config.toml
n_layer = 12
d_model = 384
n_head = 6
n_kv_head = 6
head_dim = 64
d_mlp = 1536
vocab_size = 8192
activation = "squared_relu"
norm = "rmsnorm"
norm_place = "pre"
norm_eps = 1e-05
positions = "rope"
rope_base = 97600.0
rope_fraction = 0.75
qk_norm = true
attn_scale = 0.125
bias = "none"
tie_embeddings = true
parallel_block = false
extras = ["gated attention", "hashed n-gram embeddings", "an embedding shortcut", "learned residual scales", "skips across layers", "capped logits"]
init = "uniform"
init_std_qkv = 0.0406
init_std_o = 0.0406
init_std_up = 0.0406
init_std_down = 0.0
optimizer = "adam_variant"
lr = 0.00111
beta1 = 0.9
weight_decay = 0.42
lr_head = 0.00933
warmup_steps = 309
schedule = "wsd"
decay_fraction = 0.546
decay_shape = "linear"
final_lr_fraction = 0.05
batch_tokens = 131072
seq_len = 384
doc_mask = true
train_tokens = 589300000
steps = 4497
dataset = "wikipedia_en"
Each number is 500 + 40 x the weight over its row's rms, rounded and kept within 0 to 999. Layers, rows and columns count from 0. Numbers have three digits each. The size before them is the row's rms in percent of the matrix's.

# up: layer 7 MLP up, 1536x384, rms 0.0363, rows 1253-1321, columns 96-191
# down: layer 7 MLP down (transposed), 1536x384, rms 0.0322, rows 1253-1321, columns 96-191
up1253 104:492429524429526434510515548520527492449491514488438493521468485532529488539506472596548588527529545487536448546535518490507487495511495504508537524435513502481520489481397461474499593479537475526459507572520483417489559572564505459469458488483533484471473535485441503494533502447469464478
down1253 102:521466499439529481528534585373547435472512555565490538532488474534558486528474403498509553442478563513505496512483472492504434507517593499508512479593518530509466437488463474456504519507478532469492550476519502540512458507495547568530524485479495529496516446483486470479567487411499488531
up1254 106:518511512515376480464536468535462487514435564501581540552539477547487485451535502500507580556533464528537487492496505533491509523537515490545465483468532524482516430566570432513543465463476509489507413567411547508509518468605517435530504526474469496513534557461485490515530535553527477555
down1254 104:496512501408480489500607482487494436578517467493390511571560517487532516560438523477469476535466489574532475533538500515581472477536623483460499467472457503539486558507463445453503542579523472471510424508538480457515535517482498476576516410462569523463489532542548428461464493416449459500
up1255 090:537428539500499501515521485468438541473464516486503504432515569463463488434556529522488493450456520475434466498508538470514469496455425481464506510582535508495515489531579495538487583499491500520615493451534498475429456544486559432457478553539481499525470506460459485510555457586516528544
down1255 100:474471474453471467553528460504407520533478461499451484531488471507516404514590471482500511514525490491502532449504549454468438470533509512541468513435525505468433473519625560492436444513515449470501521548475506524522373526515539532468458508510480500529501509611521449514539476514509536478
up1256 107:536511447511438418513542546495424532488458500500461573464504543453439522397546508493530478490506479507444531475476490541536498519504485459478493497441502482530447476461543521479452546457447479459478473554476448464532501565567479487472540445524537427477527455504472460527504475512490468590
down1256 105:455546485442482458500449514500499435506459516490601518499424479587506502485457550467475499499530520487539555536492467534433415523451459518546535482496507442512546548541430504540527482502500550434480508459525481498602512505545518427504561459471538508521473523594439490490551472446462516452
up1257 100:486440572542513445418559444516520467473469556559493467524489530503474502538511576536414494406597416520489454527490479529537550525529513581521474452468454522489454509554581532498524505493529489461477537509506480492494512487442510467557500533522489455566541482385508494494515540483572502403
down1257 103:558510529491576522521492499524474560466545490455546455563461478530527473462488499502574450535507459538508506485496489465466496495573513504501512454515400497494501454536492528563503533566485479549480497490519548438560565516522496563547491489538499565533490407418530557508424537565456484460
up1258 104:543531577417496515478511571491490507521511520453495535537462472548473498515542499553500534495518441511480552554500551550493531475498570524439520434480533529510501450502547483510544581554468473515481475545484548564429433470581505411447463486468453467523496499479494568543471466532537541559
down1258 104:539513481500538409439535384469487520487527526469472473467425469515528480479588459491548449584546558439575533471474504496562474581522507541458542464448484544503458489457472553531532525530458463504500417449475482512460478472396520487533464516504507500401499525511506513487450481516581464573
up1259 106:535480460456437457517456528541483495428529524449475487534524472469513520597521514522500495505496482529472490488491490422488580472540516560524502485500533503460483456550551490489406495482468484540448480510571442540464443383520508481532492484473531519498478545399441554563542468523464477564
down1259 105:398452516472509553504451450490483464494534461489476535457512520443516464486453513460527467578504444544495528449499443412534545534468574538440458453543480454464485555530483469467556482487505531515465485534497488575512522530467543460561480523530554453493474527492440586520450486549507492495
up1260 103:508512444532543494559509585516508485495453486484511551460480483484381501558466551454500489447506509482496479551485499446433518429557498524549509513455526526449481459464438469451457468533458477579640426505611424428515474519490486514520543448480479485438511449461474547527477455500505549532
down1260 103:519520524439522515496578531579515512558486434482444468445491521545438532510462457490542470486478511484535567529516450560460485483481475523463429578537482525550538481406490523505525509506515483478499437488576498536487487523485483374540438513555454552484508536431549500534493495480415472446
up1261 110:529520524447503439435491442497513526447475565434556501552534450507474530486496543490508445552485509501537524471543492563478546484566521525437460467464453533553511559481585527489487511504537454478565527522541537523492506530544532421488519555439460501566533545505494495539458527501538442524
down1261 107:536535538535489559509533546443549455512513520479507479508503537533553511487508509478491469557562473516532493444511497528453478529501555486490495465438471468544408454484466555463501482496475463517479547479524483443481516534463464547484540549559492496545472484470515466503468470498508486557
up1262 105:493446478504409505413558550480482404487446489430435546497501457467510512502484565485602513389499465464560540468508553557472507562524456474490506465461412488562497500412566546537477525479481479456521429520568526498546486466530527412507509516528466456507481553465461560471501486509517482556
down1262 102:528553530474540490514484534516454502526499565441494479515581460508432555445481487609492487516575487484476503521540477484502525559538528443580489473443529500509492520534508429485513435515531544499506509505595486569545504460538541513532511458475474520527485504527598494522476521458485429520
up1263 105:491462536494429459543529515460488423468500487409460492516509516534539448508564517507501503479468551527443441466498547507479539512529495502470498522492518508543580514449543479523487387519456478464504452484549568454481491450472541455458495494517527525491456512535489528474513462505448492521
down1263 104:465467472489536444464449475439526442542498482521537498510504488462518446511477491617441495435464519467464440515521518539553481492481430487467501520526474433513475510552499569434516408519554481540514441530513513485600486530498462590470517459542536497481529522491490510478474522506419458476
up1264 098:487485544488464469500566571493541463468533501504533522455532518449576516435484436534534490544491524541420500518588533472397488498484458511524453442488487501462512490487473541398485467522470525514523471443534495465536531529580390473450429502473593464542483454548428553554564509505516529567
down1264 101:564478521538537575450538498555502453499519500476527516434580465451500512490516531494475463510446546537456500459486530480472520453508518582530511455477447497502575481592540480500581444545537594461502429505520496496478540439568541447422387500516506457472439510496495489485528588487530396483
up1265 109:527500593432505506478535481372469467478449506463443496513527534553469482506547549512534601519592536476435448479476520542526508486497506487497489436462491542497483538461515496526570482518522456447500463497516531507496482545413501508402517534461536495485468454483514536504520491501500521561
down1265 106:577422468480486498464517546417500488508551497547460518531485473508516515516424556495492532545527484515447538484473513527487542428499434477503607498462505517441448421555536505486436472461526455561467528463422434483547448517500509480517512537399450451471486493498523494541574460481505541500
up1266 099:514524556469531438536487536481551498441429515535564532482550496533473475600536544534550509470538483546463454517487500558497445504537536428489589514496548520448549553451523564510464421463594473530499499506491473501468466505536515452569585493500519564469501519488517512427441453499472444432
down1266 100:494477561501462615485469579485576542489509520506548525446447551490492503454540559445525507523496490479542522532524494419480532516458431448409444476427428409509536500467481514528558580470530579459491532525536523467473515508463493550502504480525551487475422523518515450499510483499471504397
up1267 102:503471535543544459517453514556491478480482465463526521497554474487515451527482531490511474491438548495448438543525534484504517367513519456545563515521535493452485473499540547489558532514515487537498488528487529517495528517489466450484513537428587397490500530549495475465516454484531442520
down1267 102:506524458539522505543493557509460578563475442496432519533491530473504496499458450512501553479549445511513567455536473493531449503590498517470500536565514569472523513552558491557375427491504480505499448572490442497537542504557479518520485546512514556535480486533512498538448555546519477433
up1268 108:526510439469497503484543516530594514502454559505503553498583535519522526447526459519525575529519518534484577484454490481561478470514472543507510500470586515482511376514540449448524510479493508553464563544548492510494556513505512470581530532482465430510569471561464444543429474432436437493
down1268 107:535457434490464519539506543525517498505492550455500481512516565501481543507508503424550471450469436555481570519500487501518495480499491537420516505495456461468453395467447535456416459547558504450477516571503505461491513504530523517584533468484478504460507499501436494489531490486484505541
up1269 107:514469484530490486490575508465534437465474473496513528446612492542412541399503505549503491499504477511468508518494484527527458506483489471579482493461498551460531486538537443472537508504496513503473529527455424465499577450511423451438570507511412520439490433500454442563471535499555484467
down1269 107:598548482508491437504455482387461475489489508533522430478398507522462520557526471548540500524540510443523434515461503482469371514559509493465489483447515545515497552462493494435545514527510516540506470477539502472491564534543487486515480500570561544512524500532515505527446472507548481518
up1270 103:529545496511521546529452494512446443514419476540541538481539542527472478544547513551496539495535472557506528514445524521562537498525542475448523440506464477488477533485539472457504432491512481499476490461477573491497575460558497354526523480434517495460504490479422533432425487544494531501
down1270 100:557520487526522469523477463524522527511454445520430488511489555504497493495527455580472502413464472457504476463428510422498509478459601509472529543554529434533545507516491425553598568509505623470469507518562571509519496490504544473528466502520529451397468506510412548511500481510460507520
up1271 107:554511568450442507461494499463515508442458523446463484458481492468455525535561474519557510504545469520513522497513531549518521528567507470462467473502553484549447530414551491548474533476479450541518500488447529371443483488492464424526429500542485481506553467476513486514542547508486544549
down1271 110:472425528493543466563518557520453462541458514529475498523487409454507496512597518433497439540544514495431501496464466509469469473520531534518528621540529493488534475499509484571518481545440465494492450497531470493464455506488532470465550432583500527546576458529479500603509531558554508509
up1272 110:530519498439460486392484512517495444432493448515518512458501517481460494459606556545541413578611522480495463463498505496482480543519535495485550501599590547462543526553507448477462485416555458483483496523518492499510456501605516510483525459521540497495519513492481456560439514467481490519
down1272 107:485503435530594459472492533464444490569492501556497509458482482488503531463585493541529461489485492485535487435507515509433525462570510485494526510524523506432467569513487468541517449476505494536494433504546451449495469572531484514525551405526532413551507509542570514444462505534492504449
up1273 103:525569502517483513469546494482523458508477568525458528512504473541552523514510566494531546509474426484471461473578554469484565497519396491494443492442437456478501513512511558511552492469410497437519492452512529463495506495570518522518461512512457535536444525516464472515528444508501465495
down1273 103:485510499503498439455512472503466516537533591527560498523506517507476491529530436523479541510544524469492564504534572530462499492463531509484517471421491502567527456555522479517484470490442547442465528470438535456562521537390563488528398529453542444511497519490501539443514462434549463576
up1274 086:451544512454438442461561504503466532571475508469479483474527522503511518512535473555516505513500559562541555456471544524536543475513457533560480559585430436513449498520448472463467479542460526445564424518488448473486527452517531482408493556499511537477416473482510517466460447529510477498
down1274 086:495568481535539604434573479495520467541483481457504451455501570453458507485452493495501453488492455525503530486549547505520446495542477450500449522448435450477535475514546575476467466526510623508474466540407546508528568512447534492491470528478493525404552522508512577493494492475494496592
up1275 093:520494509462542523511472506449479397534540446500478450443438510539499511495541529530510477518502421515440519552457601555462467476531478552414514432454483510484461515540562505531549512540549483534528477465513503463494535522452508461448488611568516471505498498463515521477519450499416476563
down1275 097:518489473516519512500549464517470531546516471455533542560481534469438545532476504531514505493520526507507500468467513457515556514478537530475504541489512515455522494442416537526510569455524613518523468471547488473489539485490483511463563568517424539482490550462470539502474580482462531430
up1276 087:489482471437492502516561488553570519530491520549445543465522523474490487504507497427547481533452462460447588508520569523523504509482503487484480601428494576542517491518503486495509522458482478506453481540507564526523534455557497494472503522498409456470513517504458493522524577447540512490
down1276 089:525471484546545525472544535518461488523503504531495510528546524555471462608492514499419536592478468473487517527563474474549440454491446589484544479472503471599520501472522497517481493440505566482534476489523510566530543439462454587513520507546484442472508535499488502485479493498512496500
up1277 093:495488535557503483462423497427518443418405459567499509498520514600547556507478521495431581538526599556477461482477500561474522552463508549547524476547489508474507479514457433443496474526534494466505602535516456471482556471567501479447489471553519528506550415501438530455517452478533513528
down1277 100:512482470553534548523491491521496529472511520451450526565484500549470498556560430538456577535487511526479416422508442555543527455581482493514428447504507526475463480436479516386543426502532517600491542497415488522423494561497485538541465526487542513525509478533455529487516494465491513517
up1278 103:455489482505537418537543452511525468446464524469485505488470513521459500570569500502474482490485563537460450555489502458506485420547496548488461515518508491479535486507454475515459471454510459474493435505549504530486478433450549458436502516576547570488514514533531557536457463561558463526
down1278 103:451474534513465467507473487543497504486570514528411535501503498512452502533437514490479544524466513531495533478550482510523524506515517477507542496486468475427572508560530549466580505554448556534500404474475479423447511433473440489494466508513530527497502516510513541553440541465554457441
up1279 099:504491492502409563488451489524481535536483494520465456462531546486488491550478495459532561468480439495457507477463516512549487541489519571493463473461499532493489521439557543415520525451506505576473571578551556512509548526534532487541537513405481495514546424560541565545537465502496545519
down1279 098:489492559487526561529584513564498526520516485497461495555503540437451472523477470509506493501478589546466433490540511470440460521512413466444573507570452494441576464475447547564503509499558624497530483527457567454526545526467497556524495520501455525495454477513509433512468481455504521489
up1280 101:490504474454505531525579458430550499514469485515433518525530496579515543462490496519546494495495587523464479581497485479496551526516472523474459472572543440528487478575483494494494476551474509524610513469486476472558497431441520468477521515536534585505567556510502451498514537522509473474
down1280 104:513444488511458571512547483451472439444477497534488465510543460491544519413453487484485542501494544522477465541532561458492468539484491575583513515534532457543494546482428499454481459504508573497481528428500438463490390454526573493485536540439499476537467544474443516470542507476460556429
up1281 093:456475487510490424549564461482577504482541522510556473488506593473439452468513488530446479478513526507457498549483552545536490445479508515438488575497509574519474480515607460550469499491475493441550455547470519567547507504522459542505506497454565545423471440443498592494505525458509500571
down1281 091:481474565483541472557516460464524523469519550561547475521513514505450417486545497463500504524496444467455478532516519540507497438491518544568460527483465535474464527510564497438515549453405730394513492471496592481515494511488541495492464490486539395440481453464516532523604486516468501513
up1282 092:517538441489516488460450515503551484507504486543505549468564490444548499433525552537538526468472486440456502402529527562456545470584631515537514457409537490481511524540520487518585560408442502527493507558535441530496507474524483519496522479493438492468456499438485533594511449452573434522
down1282 096:535515454498484486444496492569529471541489469502487444561494574454509528594551530477375535484496503485445505527483480544468482526505486460479470550510532544446518476469496533523481529538455588507416516486495521518561494547459439506566543452529514493441508536571512463541451528503450501522
up1283 109:575467469473513461460550454499518414464474468479578476555535438481505531509476501520454464591515484515446501486510566497501530494528517520459491519592445511471508483452499472475621463507605481490520453502586551457515468489541573519500538506509545521499505577517581543508508464464534525550
down1283 107:478555468509546542480499445558547516550483512487461548491457522486478482637487531491485505463522442493453431449483508579475488451472467453527507497544584576444450506502506507463517430482473472527459516462561414524471506549459458502468474456530518477521517498547498433488447497441500451464
up1284 105:501533521539468537513544521537544435527503575530514508470527582526482527469490543531493506480580462514457482586493533572533507503551567481545511451516493535508544519569453468484491580504480476496467478512483483508434554528478437455457458530422480474487453471475539462512469502496506439462
down1284 105:551549514496484436470465522504475538472553428427395476466492482584536499500457558549492409522480511540467505461452434501495423449563460462541484549414545475482472556471516483434480574479536465503482524558513471539519514557497509500476443557506495543563460498576565483478418498554475503446
up1285 102:503520514538479533496503622542497476476389528510504494563481459524518474547514459497494536531538503539542443481442491484469552581502563497542487557531501513468529455500521433420543486539454467550517396503483462530493531449551516468425449535477556527553415480492474516483447477483456458565
down1285 103:490513481479520497552498489458570465516468479557526512516430496461491486549517431516451541507487519471520488510492473546552537519514499493463438560449513461465486535487473472473530564477551491568503507489495526493441483614443454516504523497530479553489511475519527512542399482489447454444
up1286 096:497506505543524456470449488485548500511527477478475521512532530485420483475529444581483487454512510521484482572444517503537465526510525499396477500512519514477453484535499450464433427512472488491517474540463413494515526494568562541476509512413551533485419532464498467478490479489475511535
down1286 100:467550465493498453438535412480537532455545430546435500441477549545444498491476462529493481581468547572474545500461486492604517585529547492443535552486553550455490525433479497503527469494540581488549458517512463534520480505538529523511442516416504511464423504431505481474572540432520477465
up1287 104:489553438560433467467489511501495495442484527497440519530515488514479474484528439469563542506440531461426530465551525562549433519510532556473519503462543484423507456464482533471480505421499517540499542493562530505512509424480527473424484489459483467503505505560428538459511464394454498460
down1287 102:434476487457415566485502445517512442498581461492543564437572478482416462503547489534439509493496525538487459481516539459521485477465530500407510529474481502476510581460456517568452588488535693480541544444546568549455553502498536500560489570518521510508444581471500505510560492481454473449
up1288 099:469499551512436461500544506467540483448501502477493527525522486575459523490583565508462499530526483468474526520510427594522544537552517433436557540593559518480548484482530529506439398580519523499475483518508513489496610486550446511550408497432558542485490466508428509508557532530484467465
down1288 098:519511492520426522511468455500523445527524443441513451470525509486422463497501531535465466508475545481464544496509366532504521493495473523525492481558521564485559569502506452444523476504448640519491558542500503545489545491562466585456518458548477489432503527443431526542485578513562518490
up1289 101:514493532489503554470536559539510523488481508529476429469498447550461535439536493532493468499484467440522541435511488516422568517569496417479486579497529433555516483508483512547480498534493486515557481556491504542473516538431550546410504477466519468516458507538521556445515492533474563481
down1289 101:445539516514522492422542467460502531511468463511524487428538486499441531522482460476497501514459523494514501531496459429502434504469463468480524561490527443470550557458484491557497499434473523443477462468512495508501500606465494529529475476442564525497500476484459497439543455554537484453
up1290 096:478469491534523500463496483510483492510440507518588510528486511519514494607517482453548497531485501573516484498530506561519552496503502587489500503617455464479468483477501499419484446507475531469513519465543468561464539436504486498473446549554494511490372522535523512427465407478498420565
down1290 099:478514549522559516494434470473476519539449542475456498524443500617500452613534459604537447478471466510554493498569526380549527538432524504574485480556475481526488433453470519460482484542515660554507567444503492574492522513495478462517458473546483544500456543533492490458521449482503520509
up1291 111:466498451451530439483521548545557435499458535507466549479574485519588527472511459536552542523534508505513485514537495552471531560537446528497449523540467495514472495543544412498543511467477487525456460493516455521485540367505500449462493540484486600474569515465475532541526503450503470452
down1291 108:503462455468553523606513478474527519547472482521501509478584495537528516483522506525462498521503570429507449537479537497512480459535588428553520561562411541485545544541513496471477560543432512469423452560505459510560462534459500496556477564520473478462494555468531545520423532535517500525
up1292 097:494459517570489501491545478461432456501465506562501441500474528532500484497543587575490508467509501485471437451541594500418503480513472500431533461509538526562478483448455490446495449549554505473465440463458486518445471558549522453474471545477544541501492509588489474508487519451475535515
down1292 100:537471476537550535447491485506474463501442566459531529447443464565473539500508540467485554494506515436493465535430503464489576492481523534509534477512496505553427514528496535472504481594419554540518481457470535474483473530460517505536413478479604470474483531480509515520537500505477478541
up1293 106:536528590504528510507439595547457496472425502551496535444555546519467511453459555506586513427430469541531531533468500525538551539503509549508445491479502536507568482588441476483533491448507536617405450565511538470471449486490494483472565454528503483488496471490497464548432502539489515449
down1293 106:538529433501515566525517474549492444478470452543487567447462527454462529498421562460545533431473565502492534494439525517564480459498525529524480507485508508499518560484495519515431511436473554575483500521531494448506637504476395586466470453513456453450496441423480463449534529497507507499
up1294 105:497554492535494474524540447533497509495520535551447458490436537492475479540501456556515476521487514509430455488510509462470488490535519478486498503490472459510515422543463454506482563490404489535455471524490462514421560543498457506484496454473501526531433488504483452541484492509402436535
down1294 106:469460514539492499520572440421453478453464481453607464463481493541577436516473480456483480481480471479516449519571480519504461523596503471549514466540506537436527492579474491521510542531489473504494476494466492484448494471493487482462420435464531536523488526512502424493554541538548439366
up1295 086:561529500536510497483450467464564469437448437461532459444448516518532509538496487497531510503402477545465536481495510509482448486506585537508536516470553469509440505426509518444507511585449512447500454409491545478508487476558480516490523497555508463463433476467436604525497554442493557560
down1295 086:538505486450525464522453409454506452447477623487482541514514450554536536580560511555529452451478531502475558462531482515576510544562472579443473554437549520454469447408540455498456493525522676567501578511524475512476528460533559483528503576605503468484472426500545587510487514515523560458
up1296 096:444503499587485489469463541466490491444482495489476510569537504492435519454472489499503506393458539500539529512542492457471516557521520465462537487567487506467505509547482438475485468471484507500482521445521449514469523433479496482491513527492497490542489533557460466480503468548506500441
down1296 091:534521541559497567525499495527449545487492543478527543492504484507544552468536519479502465591553500465520571453571461557496549538514498501596569490509469492494538483524521487483492466425524717404560527453515514474440512561517489447463503559539562515584475441448532528544540475517558433543
up1297 095:588506535463516455550596525519482544480486538507449488478465470554444475522487536504517539464507515521545517451458450505401474492533488446485498516518463564438528492506503459567491490555483507510527486551456402483458452448594565473416547530487505512560462517536527511509438486431494553530
down1297 099:537470492461537423509490558451509542548617541451451451525474540508483535520494578464462469509525573509453527510474446458536499586475492512451440518520604535522479470570499544531531475481509694450478562560483489474426512494491439485433481510462493546528512483523511490482482471551516457470
up1298 083:610443534522509487513504525493541502549523501497498504539523529553445502455539502458504553463426523513449474440438527503452508524488531489518460490528419523510522451454366469480548438426531432472525435458498480475508503536516461460503462486497602519519506501438483549544542509489477413526
down1298 087:628443475480549453527491488494490440547478533450444492496495489505489539531466473513501466444466489483520456467501520515478479517452493527442509476504476473570589522475436470478509452449526579430531508418495518446455494513504487517555501516551532500554485533453476454531476478512484528471
up1299 091:457483467457535533460572527483536487429530536452466462503492521490494533462508440435549486556466552534444526525528465465491525480485456447571518535612499476522523558517510497541536512502546484450491507487452546533461506433421489473434498431463541540494517550448437511420508414514497493468
down1299 091:522441578482495504474473604543490466426495462530503489486489509523516507515548530525545490488463545511482514520484442537515454538506459447514504469413515453450503496524458503504494492450502580523504516561521460513547546479537468560478474495555477411472548512554532521549495514476506476513
up1300 108:488546578507482403527498420534498530504461556476415511444552481523530480479559511514539551469500529500485481464468504566447515550570561429383472501585511529555513498563493532506473597500515475521467462491528457520490504489540481446535572496529539493485484482456489565525511457524414435509
down1300 107:525478535550602491532489485533456537466525440452504518504480456520551514481544516496463464529544575477499502439517507420455451464479434517564549549502501495494515475474485494482471475500486392477529484423450534489541489473419506528468510509483533517508490505489482508516468455563482512486
up1301 099:478500474471501471504452453513519486513475489548545486508553560483489503405499481495446548471543526479418502441472551546485454497570508514487422458453496535500551514496533485555494499398505468577516469568561408435508490501444574473452506530562481547490546496507502409487551534490578478492
down1301 099:580467519513471531496507470451468486480508496554542500491502494476518511428538569546475533498470483423438507502508530514535434545469543446505499468490527420442534583547524503555493499463581496467509544498532544495474528515500585488452558544459524495519439534442463512510477474494533491527
up1302 110:507503505477502490505528457430487484448498475462532533482555576486512550436473502445466581445564510497501558508502513528504467541497540566489495425538558458519503473501502450456498455464512444532442476529552532477428455385489428576537495421531511497547583569436511492531489587483483519505
down1302 108:544491547530451471540465516443510453542471493542498547491456465449546511489531440541478468476512478482465550484484445405498523483483475479493449564553467502449472457520554534491477482486500480454488491476506524505573530476504474502527539461472536547540525483519541545485428402488514494533
up1303 105:487477525457488487519534414468484425527469535414485533439474512535433465507530529512516537462498559452424506459523520492544474502531423523460502469571487438452417444480452441450510456461446439532442517466548525405457554491520518447472484495547462434448507522499487506446512528471563485559
down1303 108:447513445452546455470587471546530480520519494458437496496414511519502501492436484495460438495483509434484581499438492475510462511462552448465455471436483531553566481454466511477532457479505461499445505537484422467557484529466438549454496464514526492442437522457431529554459522495498494538
up1304 102:507457441533504431468589511479484522457490568477525512592540502481488521452561468507528591482437519460450492470549516618540445516508528474442417478471497495485474450532511476465451504501513514490582560531466440577462558614566480402536565543453465533497544499479480481578524543482475499528
down1304 103:507466589489436443427453474565498449491513484566540462517463548569447534566473472414484453512491518519432500489539531590472454492474521509499482532539404534486488455527495478495544515516492501497533478565447488459537485513543456532541506462520582499523526519517506478470556531499573418512
up1305 085:530465476413449556498487488491508424486491544471543508503541474550456488497544492509538463398545481593496520532518439505500593483521481473510540534505480491437456531481476480487552517476496571507485509504501519456544539508445499445506550480441542542560501416498488559515473497568483533434
down1305 090:494467502464482465472426453558499523452488537549461511529485501477511474493535458529492507458570492484468501504512410481482500477464523499526518499512513501484542507502536459529513540535517823529576461485611517512491446527478513478506458453466556492531488420494536499464518506540457542497
up1306 099:505538572457535553486502459483486508456457598511414551487528489552470503456465575585557469449543486541469512520515516521504513512510474486549535515540520439475519492553448445495553479458506483394530489503550496525476552432561537419447495465495548534526461544546504498544490578479482500481
down1306 096:556505546497515495470431515431448483472497439443470498496438416534485430501435481499501538517514477554531510513441515547489573497468542534528477464502384432532486516531615586489489521501504524488523501534517455528487513470448489458492522464520466516464469510569558527522425496558548479512
up1307 111:525460530493494440493536466586508499412461547507529502510557497564543548497572457522598608564576563601541466590505499553464457449486493578543454523472544468502455505461495467465520512517482485533445499540518482468459409489488462446463457477532544478492531523638495618469486445419501520525
down1307 108:494472477468473462525450579500481543487517492548515504491552514606510472522512497518445521514506557469461516450582509489539546502484558470511488504502534500586533454499526508424505520518551484533507484539522460478452465483435495501470452479479476501468491522515544508477509589484576566494
up1308 101:512480532509582462457509455442494448436459441553507515568528554535475493477564449535505511534465518517488521472564562561435561494573514461465498479465524538453463491524536442430471524462544499519521471504593491485449477528443602496495495488520462512478460527547457462483547397506503462548
down1308 106:471452586462497483447500458464571530465435559547506526496513490508470454508504436510516555444472566492390506449501494483512424425406455484509603459503458445452469473546487428457538486588527608535568531464527520514559462557474519482478512451450576508538512536454492482511528498468483497431
up1309 111:523491554504429543436623562522534478444423538445551506440517546551525449495582478489511504506488586550524628479453512578488481524491501455479469523565467528482499539514510535508496555498493483514459530493504516523496538487512514458497405484538498457513467438595481487555491509495508491520
down1309 108:521478486498517511522512547502512430461465507529568524488454535477456503465501524528467486476478477483518506436492478572513539482465565397572473495510501428528526458473524487503494613527495443536460517518530514537439487541531578466427507512515448514485441457517508454475538505504472463502
up1310 104:600445456517470546524416534573464468517495522425524490454555514551435498456486556473488595534520504472451493547558468508521572432515550508520519504421504497486430484503526541454499444487527457477479477497482541552509512499477509481593528505505477499509542521465479501454509438455450553600
down1310 104:505529540444438510476516547483523545510499478507480478479512461525537479596529473543484483522472484487500561507562466427489541515544569437544515514501531461449460475471538568469541547560590475461571472435503525452465526506449509528534469515446500436479551522533555591549511508524453499507
up1311 097:469574541485453540500476551416516473492504527501515521440541574479458488510506432511470549516457541531421494555469509492506492565508464527473489499513485616499518452497493465517487498447504511413550452553510455490474470517530507453512490422560564520449516455495488488497477429458496513520
down1311 101:445455474505490478504528515516435485556528482541461473500530577401514492502469430496533477473430510490545547514514582494487445544419496479495583531552534514499501489442393500495575545450508687523502529603450496506528519507488507489415506466470514484477497576503549570479530489433501541419
up1312 107:479558473416525505473464487480530461494441468499492500455479497526485506481451583483509530533598533527506485557505516559421472524493487530566536516502538505484408435530538452457495468489429507482466476539517489492515486511454486527514459494498490525516522500560454506464499557490475540510
down1312 103:453565551406454463483534496512470476452531542529517437505505448512514524438472498455519427471517516431486527535483485524464509459467533513545484442527510537536465492458465452577489503458460597471492590492499471494542491471525566504503500476493445484530526404470515506503485474536495527437
up1313 102:474467486423539448532495526520484423506515495451546478443509598570490493539483456504538421425505545541517497504458451508508427506473452548471417539493524479462415563613484512511503482525515523415555501543564482528414483564496523433478427495500466522501476496534470507530475448479582509569
down1313 102:460478498552439442531503489506451487509517550527493508494514448497478489490463439498564453473526538481517503507459404450509451577490518574560428574516524449499474542544500519531525489463532529443494494544489535492448525487571501526501449536465474521436441496497526529515440424496531517479
up1314 106:532492527585573506497551539481525492551446497526554524463533497500467544421568494559500558518530499523495549538467498472507471550519464484525510501459535448536491501570540510484523558488422494476494477500569508429527536410466465474468468469554471480526480525438500529476510553488442529560
down1314 109:515456516531547451504439503417497523506524476488541482525481532445475478488526553487432486444468479534517513456497567517469447520473587458463501506493478470565515514488498473622538569482476474488470450539512484518502477492435468520497445485556504542507587494509520510516523508503553517567
up1315 107:580460482544420456477545479480541484474529541412510455427483475546515437498502492475535473486522462511533581435444534591478579559501498560508458536501490576478517507486529490568566587469468480521471472512529513532443494439497554507488460580540449515532507446515534518530524567556546478503
down1315 106:510437488430443420521497563519538463451466488507496447499491484520499495549459551477482494479550498526551511513577506490509447455516522577529562467435458474540492500458529495517425459496438470506476533530471567498506563495478530464582535511555483474503479519556547544519512530447562426443
up1316 104:557541513472506522493536491510502519492514521485500469485506509554401524516505481515484513513536500439466526559423528587448490508492491606473458577411466496481435501481505473466493587469464497509513487548484379548411516560481541442502445491416577545451451519574480520433493463497471512480
down1316 101:461475531570543496489433492485446513485521438527527431492450499515486472504496452535474464559525449428519501625563469499461452439526464501463482490504511459498499449480509513560522582501500489480489503469456440532546512504535523513511499489515487549498516536519402505591541491548429525399
up1317 102:526451531520483535406519536549483453468440589515518456440520509547461445496492494519484539497525497466490524553409566597471522529538524515473449504544596498461500473505525507531535505415539471565501479516509465543488544436479487386435477570458508541491468471466543498502476535525466589491
down1317 101:466533492460448522423508595541570500464502516476443554441481536427548569509528517473501493467498494494417535527455523534560560515459499496549486535527526502484499492581540494517532515417467453455443486540494480527486477473518534542407509539508540468449493474506480559474439461511492523470
up1318 108:472509587456520428470488482588461512499417482463516429480493504531399475579560492496482536515482533506490480508467416540529485490547484526553484537497501548437489492459499460451439490554473494544488504480460519447480486513528485518568528468524489502485454497508471583400509488466512540516
down1318 106:453441529525501463461578463508469453455507568467477411472469434515504452503510467523545476538525500489496506570537415464531530442506505485432520464502475469438540499474469464498461497518509598501499547482463489584422524463444485504417446465558483490500482485419487488449520479547420528471
up1319 089:503461545524508513556506491515558483428505439477493478445473499532514542456552479479500431471478477487475499546492491543505524475523567498520544474379520444512540473513542453469487462522563489538541503503511506488551520485498458481547557438566493524512523521449430450458494539509492529492
down1319 093:516563497484502509449487492465550419460590445464509448535486515466533490486520444531508458559468410429502589491511455530486509540469548499468523457482549511501501478469492480558503545514552547483428495508483483515553581496466459537553483518530523487520491470497518517542507446519549500519
up1320 100:570459499543443452512557554500445497562443501555540519520478507524515524496511472488535565531556573580446511539518542566545532537532535536479557550544500449535419524498517484485499470527437492416466540510512417487489473484483531535423508508549516463490490443537504490492483517446485477569
down1320 101:533501529503501500488583512450478507499530453525506570504462490463493477576500406482405528491477505521487537499470491494496527497490496575486507541544518487525437442533467514469489472508423538479469440525557467472489475525444455497496465472519460517530559486538414507516510460448534572463
up1321 102:499478527560464491492519526561511488524414526518499467539534526462582511505528585547519453477432492488487536488464515512489537511506449529406458407422516505437459407476488510506536561430475464508525426498517519518476551545538522486526439539507473537539546500450546562482502523469510426528
down1321 104:537534479428513515456524541530535501538474517502531491472468451504504516507501517486472385498514461519541470565446496510502530522513530516500521436388493464487555497487516513533586434394458492526502443483476487404507479482533586510502454478510461484535499513475520558573448518461540484511